config = dict(
    d_model=192,
    n_kv_head=1,
    head_dim=64,
    vocab_size=4096,
    activation='swiglu',
    positions='rope',
    rope_base=10000.0,
    tie_embeddings=False,
    parallel_block=False,
    init_std_qkv=0.0422,
    init_std_down=0.0,
    lr=0.00832,
    decay_fraction=0.907,
    batch_tokens=131072,
    train_tokens=401200000,
)
Each number is 128 + 32 x the weight over its row's rms, rounded and kept within 0 to 255. Layers, rows and columns count from 0. The size above them is the row's rms in percent of the matrix's.

# layer 4 MLP down, 192x768, rms 0.17, rows 0-191, columns 736-767
size [ 96  98 113 109  93  97 105  99  97  99  97  96  98  93 100  95 110 107  97 100  99  96  98  99  93  97  95 100  97  96  97 100  96 106 100  99  98 100  99  99  95  99 102 103  96  97  99 104 115 103 100 100  99  97  99  92 101  94 117  97  98 102 103 106  94  96 103  99  99 105 100 103 110 100 101  99  99 104  95 100 103  97  99 105  99 103 100  98  96  92 100 102  96 109  93 108 104  94  96 101 100 115 108 101 104  92  98  95  96 117  97 101  94 102 101 102  97 107 102  98 102  98  99  92  96 104  98 100 102 102  98  99 103  96  93  97  94  95 108  97  94 103 101 100  98 101  97 100  99 103 104 100  96 103 104  99  95  98 104  99 100  99  99 101  93 102 101  98  97 101  97 101  96  94  98  99 102 103  99 103  95  94 116 103 100  98  99 103 100 110 100  95]
[[ 65 125  95  82  81  87 120 148  97  77  83 166 115 129 111  89 111 112  95 140 122 150 172 174 104 114 106 149  93 146 108 110]
 [148 118  81 118 104 174 125 116 167 150 129 167  86 107 117 107 116 108 159 140 137 115 127 117 141 104  81 114 133  77 125  97]
 [130  56 120 165 137 186  97 144  95 120 119 158 154  81  69 121 116 145 166 161 168 182 145 162 121 166 113  59 168 103 107  90]
 [185 104  73 173 103 126 170 132 112 114 133 124  82 138 120 143 101 162 106 112 108 117 144 146 157 164  84 115 128 146 135 117]
 [113  89 162  73 119 102 157 205 140 104 118 132 166  72 137 116 149 100 130 183 102  91  69 146 132 119 110  99 118 112  96 140]
 [166 157 178 134 157 112 133 120 149 109 159 160 116 100 109 178 139 102 145 113  93 124 125 156 107  96 129  50 110 128  83 134]
 [ 86 102 149 146 131 132  91 129 129 180 169 122 114 159 105 122 142 130 173 137  66 100 186 119 117 120  67  78 144 110 116 122]
 [156  94 139  87 130 110 135 186 128 124 117 116 133  58 160 102 128 222 191 103  78 112 113 160  73 150 127 178 144 151 141 133]
 [176 114 139 137 152  97 163 167 116 116 142 162 163  93 110 134  95 126 202 187 130 113 118 153 131 140 123 160 136 110 130 110]
 [132 155 133  79 142  69 110 130 196 102 183 148 146 133 169 108 191 100 172  83 154 145 157   7 112  81 127 178 173  94 145 106]
 [ 88 144 161 183  92 103 162 152 135 138 110 148 104 117 149 103 120 133 121 135 116 126  78 113 132 103 160 149 121 147 118 145]
 [151 149 139 156 135 100 107 132 142  95 154 109 108 193 104 166 154 111 224  72 206  89 152 123 179 123 111 139 132 124 130 135]
 [143 109 158 124 139  78 154 114 170 120  98 131 162  71 141 153 112 115 178 152  86 103  83 127 145 110 169 122 128 188  91 166]
 [138 112 114 103 156 165  85 137 147 183 129 104 145 117  95 116 124 104 113 142 197 144 116  99 105 140 110 163 151 113 129 165]
 [104 117 156  44 148  64  96 174 122 136 100 159 204 110  94 120 131 135 114 104 150 101 134 152 122 141 170 115 101 161 118 102]
 [141 158 140 147 125 132 129  43 137 114 147 148 119  78 114 127  86 171 140  49 123 122 168 121  81 164 158 143 127 176 152  59]
 [ 76 117 148  87 120 133 103  90 166 117 118  94 118 163 145  82 115  58 122 145 111 146 105 112 121 149 115 154 140 144 163  80]
 [127  94 139 190 187 103 144 136 131 115 141 142  61 169 117 121 104 143  91 134  80 164 178 132 147 131 119 119  92 173 168 133]
 [150 139 101 147 188 143 100  94 108  81 148 125 113 157 195 156 132  35 195 133  97 129  74 140  80  59 151  82 104 173 101 158]
 [ 77 112 145 107 172 154 144 160  65 136 129 109 113 130 106 141 137 144 107  78 148 105  87 137  93 131 122  73 141 155 110 169]
 [184  83 132 154 143 101 169 155  97 113 203 178  91 115 106 114 112 163 139 111 160  57  74 141 148 118 189 114 167  81 149 140]
 [124 110 110 145 122 186 143 114 114  85 126 114 146 138 147 152 100 129  44 129 148 201  75 175 125 160 133 158  33 136 156 195]
 [136 152 112 157 154 164 123  77 169 138 131 145 138 156  96 139 144 160 121 109 114 121 133 154 135 161 166 129 102 144  81 120]
 [ 88 180 113 167 181 159 182 178 106 155 132 138 112 149 153 140 116 109 153 139 136 161  98 168  59 112 108 161 169 211 148 106]
 [ 92 123 108 156 109 184 121 126 150 130 139 135 103 134 113 142  82 174 117  73  97  77 124 213 167 112 122 150 119  88 116 112]
 [ 32  99 131 130 151 128  62 176 141 105 182 144 158 148 204 145 142 115 181 118  75 148 140 124 184 120 157 155 155 186 171 154]
 [ 93 130 173 138 186 161 130 149 119 184  84 161 153 171  83 139 101 124 167  94 131 118 135  90 167 109 115 112 148 145 127 156]
 [144 127 103  82 191 162 135 137 135 145 140  73  98  81 120 139 136  84  81 132 132 155 171 153 125 113 145 123 193  81 104 164]
 [156 118  74 167 132 138 122 123 129 125 125 150 101 129  78 140 139 148 161 100  51 111  96 157 128 107 152 131  81 143 113 162]
 [195 113 139 152 147 123  87 139 135 145 106 147  72 117 144 172  40 133 118 150 122 103 109 116 136 129 170 144 186  70 108 131]
 [115 138 123 173 143 115 105 124 140 112 165 111  57  98 110 129 122  85 185 154 174 153  87 115 196 155 117  27 118 132 157 109]
 [144 147 148 125 102 199 175 158 123 148 103 120 104  98 207 120  88 140 135 145 143  67 138 157 122 150 162 131  65 197 166 122]
 [ 52 142  75 128 116 163 120 123 143  98 110 129  73 175 175  99 150 109 135  63 157 160  71 137 111 139 140 128 102  99 173 142]
 [139 182  60 159 133 151  42 113 115  37 123  87 212 154 107 137 199 112 134 141 106 164 145 179 119 161 161 133  88 112 103 148]
 [152 178 160 100 157  69 127 112 118 111 138 167 115 146 155 132 197 133 142 139  89 128 157 197 101 113 124 188 135 140  95  70]
 [130 101 104 116 132 124 139 134 162 133 116 170 101 129 175  58 182 125 122 109 163 112 146 140  65  70 135 114 145 109 151  94]
 [181 109  82 169 118 157 140  78 109 165 104 146 141  80 175 139 158  97 129 118  97 130 151 183 159 127  97 131 115 140 158 109]
 [105 117  66 144  73 103 151 142  83 181  86 115 113 127  79 102 107 120 131 172  85 163 126 146 194 106  97 121 106 155 170 104]
 [104 116 202 138 119  96 108 145  90  66 121 127 170 136 125 109 135 127 116 158 111 113 147 191  95 154  76 134 204 165 127 213]
 [120  83  73 182 160 165 154 176 128 162 158 125 105  99 128 142 172 107 125 102  86 131 142 182 172 112 163  97 110 144 102 188]
 [ 88  90 141 137 143  70 159 155 167  72  81 105 131 129 138  97 161 105 130 157 185 152 143 153 121 129  84 149 138 124 149  75]
 [112 146 126 137 169 159 165  89  94 140 122  76 170  99 141 125 137  94 181 140 129 118 151 112 132  97 179 133 109 142 149 120]
 [146  90 128 159 162  97 168 110 116 192 145 130  75 131 108 134 132  81 100 126 101 148 132 146  78 120 140 179 108 124 157 152]
 [143 160  59 127 128 107  55  99 130 104 171  91 142  89 117  99 141 154 160  78 138  99 205 108 107 137 139 179 134 173  88 151]
 [158 118 106 123 166 125 124 133 118  96 146 176 165 146  91 123  99 141 138  95  95 164 146  86 178 141 138  66 128 138  96 182]
 [ 65 126 124 131 150 144 103 121 150 114 143 171  72  99 128 139 141 106 111 104 120 126 107 113 144 173 108 150 140 120 105 158]
 [177  32  78 137 149 100 116 132 136 132 113 132 104  84 170 110 117 161  73 108 144  85 153 119 167 139  77 141 150 140  80 121]
 [ 71 167 176 118 118 133 146 102  98  95 149 158 102 139 177 115 152 140 188 119 124 160  70 143 131 181 109 151 141 146 123 149]
 [114 131 179 100  79  95 117 100 150 147 117 107 128  93 117  12 155 139 193  98 132 128 136 107 125 144 141 140 149  52 165 119]
 [130  91 132 164 138  52 168 103 127 145 150 122 133 140 126 152  86 141 119 159 188  82  68 126 140  99 104 124 148 180 151 135]
 [174  75 121  51  93 164 132 154 135 117  99 182 119 144 212  71 135 139 105 109 188 113 117 131 169 167 132 159 171 187 186 156]
 [136 164 164 175 141 139 130 147 164 149 121 175  94 230 141 137 125 128  93 139  80 157 135 118  69  97 142 225 159  92 129 168]
 [ 93 160 162 116 116  98 102 121  87 143 154 104 108 105 116 140 123 116  89 122 144 146  95 101 116 248 139 158 140 159 109 154]
 [ 88 103 154 123  94 115  86 153  93 128 103 147 105 109 112 123 133 155 145 121 207 114  92 140 123 146 106 182 118 110 156 135]
 [124 135  95 118 101 139 135 147 100  51  64 213 161 166 166  99  38 118 153 151 160  95  62 136 128 119 145 130  75 146 189 133]
 [112 140 123 121  96 129  61 166 131 147 180 114  99  84 132  74 112 127 124 201 143 120 164 120 150 108 160 176 123 163 206 120]
 [139 124 171 108 105 109  73 182 126  61 134 128 193 148 177 131 109 146 101 120 139 133 140 133 126 111 114 135 111 101 128  85]
 [100 126  82 109 135 101 129 133  67 110 160 156 125  94  83 208 132 107 122 142 113 138 126 176  78 158 148 142 129 138 149 116]
 [154 126 181  69 121  80 151 100 153 164 157 177 198 204 107 191 123 140 183 171 139 149 130 134 111 119 176 128 119 119 137  42]
 [ 91 136 135 100 147 129 174 153 118 132 167 155 177 145 177 119 154 122 108 124 106 154  88 191  93 127 149  89 115 127 196 102]
 [147 118 173 191 116 115 124 114 156  86 161 147 109 143 112 113 173 180 142 124 118 125 121 124  86 120 140 121 175 147 149 224]
 [154 146 120  46 163  98 126  87 155 103  70 153 107 163  95 133 110 172 156 122 146 170 160 132 132 191 152 100  84 102 109  75]
 [148 138 144 131  56 103 158 131 123 115 161 127 150 151 136 215 134  97  88  81 114 119 109 129 153  81 125  94  91  89 187 101]
 [164 125 142 151  92 108 137  21 114 124 152 131 136  92 174 171  91 116 145 115 158 137  83 134 107  99 145 117 105 153 141 124]
 [122 167 135 140 125 105 167 163 133 141 152 102 136  96  93 114 113 127 168  92 142 155 127 113 122 174 124 136 106  77 170 182]
 [136  91 123 117 142 124 159 169 156 110  64  97 174 122  99  84 187 127  93 165 153 109 116  59  99 137 129 134 117 136 120 105]
 [128 128 118 190 115 106  83 133 107 194 156  90  95 121  61  76 107 121 123 101 168 183 123 126 195  99 121 119 113  61  62 152]
 [ 42 143 187 165 130  88 168 141 160  87 164 174 138 118  65 150  97 112 134 156 149 114  58 132 110 178 140 107  82 153  81 172]
 [134 137 121 117 108 153 122 110 153 151 148 113 154 147 123 169 108 118  68 105 115  75 188  85 118 110 111 133 130  98 171 116]
 [ 88 110 149 161 180 119  87 132 142 112 103 179 111  94 125 143 131 105 118 122 155 179  90 143 108 124 142 178  52 215 184 137]
 [101  77 143 185 141 154 135 121 153  98 127 157  70  92 111 128 117 171 159 184  92 109 134 128 100 137  95 157  68  82 138 153]
 [123 141  88 112 176 107 142  92 122 194  98 123 136 155 140 107 108  87 147 149 140 168 143 113 167 108  78 143 124  86 150  79]
 [108 110 149 143 150 176 143 126 134  86 193 112 173 150 139 184 105 107 136 114 151 174  80 110 156 144 174 125 118  92 109 115]
 [107 117 142 190 123  98 132 134 114 147 191 154 120 125 151 172 103 164 246 147  52 168 159 192 229 130 134 134 143 159 106 102]
 [148 170  92 141  63 169 157 138 137 152 144 114 131   0 112 116 171  81 111 112 119 161 116  91 139  93 161 121 172 157 149 209]
 [131  81 190 148  76 152 124  80 163  73 116 137 170  83  92 121 119 141 141 160 179 184 146 105  83 122 135 176 107 135 154 132]
 [107 117 139 113 141 150 137 122 134 123 204  89 130 181  82 160 107 151 115 126  96 185 109  73 119 141  47 184 134 118 134  94]
 [142 128 135 129 161 184 110 150 171 137 197 116  96 116 115 153 100 182 133  91 150 117  94  82 129 203  90 128 117  95  97  88]
 [182 112 205 137 114 159 120 155 119 147  44 179 116 156 115 149  83 106 156 116 114 122 163 110 165 104  96 189 121 146  71 156]
 [109 186  73 128 102 112 153 151 128 123 142  76 116 179 177  98 135  90 135 102 130 127 151 116  87 144 170 150  60  77 106 141]
 [117 100  99 148 137  94 141 124 122 156 136  82 114 100 146 131 123 136 105  86 126 124 118 120 131 141 113  54 139 120 143  75]
 [196 150 119 149 128 141  72 114  97 127 162  79 149 124 153 152 127 148  69 159 117 110 116 161  98 151 140  92 105 133 137 137]
 [153  80 139 101 129 124 161  95 152  93 151  76 108 125  77 129  78 161  93  76  86 125 215  73 100 143 134 105 139  68 120 126]
 [152 166 137 136  92  70 126 168 173 165  25 139 107 127  96 162 137 144  77 114 122 133 115 119 183 119  93 136 117  95 114 112]
 [ 91  59 210 128 143 142 140 103 156 195 126 101 168 100 104 144 154 147  79  91 130  95  73 157  64 106  92 131 109 109 115  97]
 [141 142 153  99 121 116 122 127 162 125 149 174 162 204 142 111 150 125 168 139 139  89 150 126 164 127 172 114 188 187 133 142]
 [109 126 117 131 139  71 136 114 168 101 180 136 142 133 137 101 146 147 124 101  63 147  97 130 121  90 104 118 120 112 146 101]
 [106 101  97 156  83  87 110  98 101 135 100 120 172 183 133  87 103 176 154 190 146 158 136 155 148 139 116  67  63 106 139 115]
 [147 199 127 151 142 124 124 113 142 104 159 109 128 153 170 128 156 109 136 153 109  76  90 131 146  75 108 211 145 110 108 196]
 [139 119 123 114  89 101 125 150  64  66  92 109 198 135 133 148 113 132 116 143 114 109 100 146 133 172 175 145 138 156 100  91]
 [164  74  89 112 106 184  89 114 117 117  53 129 124 164 185 159 118 127 150  83  98  76 105 193  94 108 111 107 156 146 123 135]
 [223 116 111 181 135  84 135 113 103  82 148 152 139 142 145 133 115 124 104 133 131 101  88 117 138 107  49  78 151 175 111 119]
 [111 149 100  96  83 120 137 152 209 115 179 100 161 138 153  58 163 158 124 135 146 168 135 190 161  80 108 174  55  60 151 187]
 [143 119  86 108 196 156 168 158 101 109  51 104  68 179 176  77 190 145 117  79 163 156 138  90 141 198 110  97 155 129  88 177]
 [102 146 127  95 136 165  76 141 165 130 107 131 133 123 129 100  75 170  98 112 128 112 174 178 118 107 162 114  95 135 145 167]
 [ 83 161 110 134 118 134 115 167 132 108 163 120 134 129 197 137 226 126  96 156 146 119 173 156 131  96 117 176 150 134 159 137]
 [131 112 109 131  86 131 137 117 156  80 129  85 122 121 139 133 138 180 145 101 142 125 153 187 116 116 113  92 105 111 127 124]
 [180 128  84 101 177 138 103 116 106 138 115 149 131 179 147 107 135  88 103 108 131  94  59  71 111 123 147 184 118  63 173 143]
 [147 101 175 106 161 110 144 190 126 122 214 103 133  79 111 110 159 131 160 106 166 181 118 142 199 142 130 103 152 167 164  62]
 [147 145 117  89 104 151 139 170  75 149  86 116 140 151 136 141 158 148 143 132 105 127 169 120  59  68  66  60 139 122 108  87]
 [ 89  95 184 125 139 155 133 135 161 104  99 155 183 122 148 139  59 123 195 178 127 132 139 131 139 128 154 160 156 118 157 178]
 [114 120 111 146 168 105 140 129  74 135 106 114  99 119 144 125  95 132 101 179 117 127  91 161 153 117 123 145 158  99 107 111]
 [126 142 196 108 147 136 110 126 134 145 138  90 150  94  99  86 121  83 182  82 122 153 157 150 155 161 156 145 151  85 126 186]
 [119 156 122 121 187  68 132 160 108 157 133 137 143 128 147 118 176 117 151 139 101 165 172 131 174 123 139 104 160 135 115 153]
 [163 158 105 138 102 130 157 149 155 171 197 138  87 107 104 138 122 109  98  78 130  79 107 119 135 161  92 135 159 180 139 148]
 [123 110 135 158 131  86 124 190  96 167 139 115 139 171  47 101 110  95 111 144 131 125 136 179 150 149 127 107  90  88 164 118]
 [175 152 126 109 110 109  71 101  88  83  77 115 109 110  51 132 104 118 171 151 150 178 110 126 153 110 123 129 126 138 127 208]
 [ 61 124 167 163 123 178  99  70 124  75 102 137 162 140 135 175 106 128 178  68 108 142  87 111 105 135 134 116  42 165 215 149]
 [ 61 150  72 115 131 116  90 134  90  86 118 118 114 158 187 129 181 158  94  85 171 133 139 151  73 140  77 211 115 195 164 176]
 [128 107 105 186 139  89 140 149  84 129 118 134 101 121 177 125 108  91  58 116 171 102 126 150 138 134  87 126 150 102  94 189]
 [125 148 123 106 113 114 206 112 135  93 108 120  68 143 104 114 107 120 124 118 146 170 210  87 166 160  89 113  76  88 132 115]
 [146 165 139  61 111 167 127 112 168 122 137 101  83 138 117 145 141  62 150 189 140  96 161 109 143 147 135 123 135 134 120 128]
 [114 175 139 130 113 125 142 130 143 125  81 127 111 121 225 112 182 201  92  63 131  99 132 148  92 149  75 164 150  65 140 144]
 [157 107 100 160 108 162 150 203  86 189 148 156 170 133 123 160  96 153 100 143 137  80 129 129 106 124  87 170  93 151 187 129]
 [150 100 142 128 136  85  79 123 160  85 127 170 172  90 142 115 100 122  88 169 124 128 126 134 121 152 138 100 103 126 141  77]
 [116 126 133 120  88 132 156 134 151 116 236 122 168 150 134 154  49  75 127 146 125 145 130  80 153 141 126 143 110 119 160  93]
 [156 166 156 145 117 116 129 157  66 148  89  77 138 176 150 109 157 140 138 107 138 148 164 159 189  91  93 135 184 110  87 125]
 [100 122 152 140  42 182  92 148 163 135 163 132 118 120 102  64 173  78 133 158 102 112 146 114 145 159  93  67 128 140  91 128]
 [170 126 133  97 122 128 100 143 137 103  74 119 154 112  88 154  83  73 149 127 125  63 127 102  94 103 101 100 111 109 114 145]
 [155 100 101 140 138 124 155  70 137 122 115 141 110  78 133 168 182 148 111 151 121 128 104 133 109 132  93 108  90 107  99 164]
 [150  95 147 144  62  70 145 134  86 131 207 130 120  89 122  94 110 129 176  85 130 122 166 100 160 167 102 166 137  56 125 167]
 [132 170 143 134 132  91 114 136 146 103  86 143 181  43 132 177 150 147  94 156 133 186 115 143  94 104  82 123 113 112  75 163]
 [161 128 203 123  93 136  84  82 135 105 118 104 130 112 123 168 133 141 138  71 135  52 102 104 126  70 111 136 190  76 114  96]
 [153 163 145 139 110  70 137 117 182 163 141 123 108 156  81 190 138 152 149 143 150 148 129 130 178 148  99 107 139 109 113 110]
 [144 149  75 140 122 139 124 201 113 114 101 118 107 190  83  74 136 107 138  82 116 111 147 134 122 143 134 129 205 105 111 149]
 [154 117 135 164 123 103 120 129  70 144 108 104 208 181 142 158 131 107 119 135 141 160 135  88 154 117 144  70 160  80 117 137]
 [129  30  96 190 103 110 119  76  80 177 143 161  90 145 119 112 113 141  78 195 133 129  72  92  97 126 161  95 102  94 160 104]
 [149  88 153 136 148 133 102 130 107 131 100 130  95 194 165 134 135  95 155 118 123 101 104  57 147 119 125  91  87  65 158 149]
 [ 88 122 139 116 119 105 111 130 141  51 137  60 170  88 179 144 150 163 126 117  83 162 106 125 113 125 108 129 193  83 164  87]
 [162 147 119 116 145 111 115 102 149 117  99 138 137 126 160  63 148 170 137 147  89 106 106 160  84  47 106  84 173 117 147  97]
 [ 97 128 127 174 124 145  97 103 164 154 154 152 107 126 183  48 121  88  85  68  65 125  77 129 105  76  59  70  84 179 120  86]
 [172 150 173 146 108 111 167 126  68 127 145 172 111 165  93 122 104 129 195 157 133 115 106 145 113 110 143  87 120 136 124 147]
 [177 119 131 104  64  95 120 128 195  75 149 157 124 123 114 134 128 108 147 128 138 149  79 123 118 119 102 134  86 128 146 102]
 [127 105 171  75 154 155 126 173 112 164 104 136  72 149 176 123 190 162 107  94 139 145 133  94 138 154 123  57 210 131 129 144]
 [189 100 112 103 145 106 142 121 159  95 221 120 162 145  89 104 185 175 168  37 162 104  33 112 164 122 154 159 111 127 172 127]
 [103  70 122 129 155 127 108 165 127  92 133 105 159 145 142 139 154 119 122 148 109 126 128 144 152 149 131  97 186 165 110 131]
 [179 165 103 115 112 149  86  96 142 104 112 110  91 134 151 112  73 151 136 157  94 125  99 126  93  93 176 119 155 146 110 176]
 [ 60 139 115 117 177 175 145 128 116 165 152 138 154 132  69 161  58 102 113 125 166 114 142  68 148  96  77 170 108 134 139 200]
 [125 127 154 154 178 142 103 108 132 149 178 135 105 206 131 143  98  94 113 143 132 201 143 157 171 123 159 135 141 164 111 140]
 [148 106 153 134 139 147  92 161 128 163 149 147  71 131  57 139  94 153  58 199  73  99 141 170 157  71 131 174 114 162  77 184]
 [105 134 156 150 131 209 124 170 136 157  64 151 149 149  88  70 101 140 154 194 124 107 142 167  53 144 147 102 150 168 143 145]
 [158 104  95 115 156 136 112 151  97 113  76 115 144 139 150  94 124 119  92 141 130 155  97 105 103 126 191 119  81 112 131 151]
 [ 81 102 131 124 109 176 165  89 162 124  95 137 147  75 184 145  96 116 150 129  96 168 169 105 101 149 127 105 138 156 153 139]
 [111 127 142 128 107 161  89 124 145 130 107 122 123 104 174 112 117 156 108 163 116 115 123  80  75  94  93 131 126 139 159 121]
 [135 134 140 123 149 123 129 152 110 121 141 141 130 135 106 142  83 128 107 123 123 146 105 124 122 188 103 150 151 169  86 112]
 [118 118 115  96 128 150  72 162 134 107  97 201 165  93 181  91 144 142  95 125  77 163 153 122 116 142 137 132 129  39 168 102]
 [179 130 100 121 117  94 126  71 169 147  55 125 114 134 140 160 119 139 116 107  99 112  84 150 145 119 164 123 111 143  94 112]
 [125 133 111 117 142 141  82 142 127 118 172 146  98 106 128 102  57 148 131 133 144 112 184 141 138  98 143 153 105 123 115 135]
 [146 111 168  73 119 177 118 114 130 110 167 137  56 130 132 104 130 101 157  89 108 125  77 105 151 155 135 139 159 113 187 144]
 [123 132 164  99 156 110 113 151  97 171 104 166 119 178 141 134 112 126 136 104 181 205 155 134 146 111 107 101 153 117 126 105]
 [ 69 160 104  63  88  93 151 130 142 120 140  65 120 179  95 179  84 130  87 149 103 117 173 131  95 151 142 126 104 141 111 111]
 [ 77 117 163 193  79 101 123 144  88 171  75 162  99 140 149 107 135 191 125 145 113 104 197 141 158  59 101  92 173 162 129 127]
 [150  97 132 143 157 148 150 141 200 142 104 104 133 125 110 104 129 153 183 137 134 135  87 127 159 187 165  85 173 177 151 182]
 [114 129 136 131 134 167 185 161 144 110 112 139 106 212  99 127 124 104  50 187  85  62 140  94 103  57 124 121 118 112 103 132]
 [156 123  69 136 128 165 128 128 107 134  79  83 106 187  82 110 158 119 112 143  99 106 101 183 122  96 105 181 133 128  61 144]
 [116 172 147 141 161 118 126 192  51 163 132 149 131 117 144 101  61 118 168 137  85 111 108 105 104 168 167 132 129 181 147 162]
 [151  72 137 130 165 102 140 164 115 171 132 145 144 110 165  91 114  75 114 194 138 140 169  97 151 140 126 112 148 159  58 174]
 [111 138 161 131 111 114  35 131  91 142  99  79 157  63 108  97 138  89  78 171 127 137 170 113 124 101 120 155  84 137 128 131]
 [171 181 105 163 109 162 166 159 125  85 170 140 173 159 158 138  98 178 175 121 140 123  56 139 153 148  98 138 117 107  83 152]
 [156 221  96  92 131 196 171 122  94 107 116  96 122 135 108 177 116  65 168 150 111 169 112 166 128 158 205 127 156 169 129 136]
 [110 143 136 162 198  90 141 129 146  92  37 115  70 149 199 159  96 137 179 100 123 152 151 166 143 101  66  81 100 128 123  96]
 [124 149 120  95 120  76 145  84 161 164  83 118  69 144  83 120 173 108 144 136  50 137 108 110 106 132 134 128 131 201 130 171]
 [134 113 121 114  75 141  95 125  86  99 139 130 161 125 129 138 112 133  77 152 144 138 153 115 142 112 102 173  72 138 129  64]
 [127  96 104  69 134 166 162  83  85 140 138 147  98 159 117 159 130 123 107 159 178 204  73 130 152 172  89 107 122 173 125 124]
 [117 121 112 129 111 148 134 143  81 175 139 156 170 158  70 115  62 142 134  89  80 102 182 157 138 148 132 107 140  98 136 135]
 [147 104 127 145 131 134 101 161 182 152 113 123 135 143 166 133 117 183 164 118 135 165 193 123 123 173 138 118  88 158 116 117]
 [165 136 117 133 105 136 119 112  78 163 104 124  70 148 190 128 174 146 115 107 173  89 142 181 120  80 143 129 140  77 169 156]
 [136 196 131 171 135 107 110 122  71 129 122 127 118 126 131 172 147 128 163 140  89  86 133 153 134 166 167 137  98 199 202 104]
 [175 179 190 160 135  81 153 126 156 117  90  99 157 182 173 125  96 118 135 147 172 142 138  77 148 149 103 125 165 164  73 146]
 [ 67 145 118 117 136  72 162 114 132 149 117 130 190 154 142 169 119 118  92 138 146 149 165  26 137 103 139  75 125  79 118 108]
 [ 58 112 139 147 142 129  90  91 139  81 168 177 117  93  89 155 100  73 109 110  87  84 139 110 141 117 110 139 115  84 140 178]
 [114 128  90 153 118  80 161 119 164 171 104 165 124 140 180 109 111 151 121 140 163 120 114 183 159 138 125 181 187 130 167 106]
 [ 86  72 123 126 174 114 137 128 104 177 129 133 132 146 134  91 122 134 125 159 139 162 193 128 147 107 167 130 171 155 113 196]
 [125 129 108 129  87 118  93  58 134 114 149 109  99 149 108  94  74 139  60 109 103 123 166  87 117  95  97 139 131 226  89 106]
 [158  94 121  95 107  83 186 111 164 136  86 172 186  86 184 131 155  94 127 102  84  83 126 162  70 141 119 135 161 169  96 100]
 [ 91  73 113 175 102 109  42  79 100  97 147 137  81 146 141 119  64 155  94  80 130 108 137 117 124 174 125 177  96 184 132 123]
 [ 97  82 155 156 171 105  74 102 107 164 104  99 128  96 115  71 163  89  73 157 187 143 161 238 146 176  96 111 205 158 173 123]
 [123  85 127 103  92 201 109 163 123 150 107 168 186 201  96 128 102 122 136 123 113 174 158  22 100 131 124 123 112 168 191 161]
 [174 143 126 111 140 130 165 124  79 131 126 134 141 154 104  86 164 134 129 136 139 140 165 141 146 150 198 145 116 169  88  96]
 [122 112 119  74 159 172 157 118 119 116 171 103 141 117  80 118 121 174 113 151 128  82 114 190 103 128 116 117 114 122 113 173]
 [122  96  69  81 105 170 105 142 131 169 126  58 113 111  59 101 114 179  83 144 107 129 111 147 103 141 140 113 145 123 101 115]
 [117 117 109 144 173 171 144 110  88 152  80 190 201  96 124 127 149 184 167 104 171 120 156 106 187  73 134 139 170 129 136 130]
 [ 93 130 171 104 165 135 162  75 121  82 122 135 109  95 153 119 119 134 129 129 171 127 141 129  88 137 107 122 108 130 186  87]
 [147 139 120  80 128  97  92 158 161  96  67 107 100 100 158 153 172 174 155 158  97 134 126 155  89  92 179 101 163 151 119 154]
 [ 83 126 126 163 184 172 131 148 129 128 162 157 130 118  79 154 113  90 114  91 199 107 141 128  29 147 100 127 154 157  92  97]
 [119 135 102  93 131 130 128 103  90 164 167 135 107 110 132 101 103  74 103 140 104 157 104 179 105 161 139 149 123 199  52 132]
 [ 89 109 192 124 116 158  92 120 115  88 135 178 103  99 154 190 113 171 148 135 137 131 125 104 143 152 120 102 186  97 158 100]
 [189 123 187 152  85 112 123 100 115  80 134 134 159 101  67 110  76 132 132 152 164 118 125 141 154 127 153  78 111 117 202 173]
 [121 188 159 226 181  90 113 100 152 124 100 109  92 173  91 113 145 113 150 119 152 146 131 104  62 145  88  71 144 135 174  81]
 [149 128 161 152 156 116 124 121 163 134 164  68 137 169 112 119 115 112  83 138  77 115 191 112 182 123 129 136 141  81 124 105]
 [130 119 103  93 122 171 201  55 103 134 161 111  91 118 112  92  99 125 125 146 127 184 107 150 134 132 128 149  85 102 132 164]
 [ 76 135 164 120 127 111 134 140 166 157 176 100 203  75 111 136 111  89 143 139 176 117  76  51 156 180  56 146 128  86 121 112]]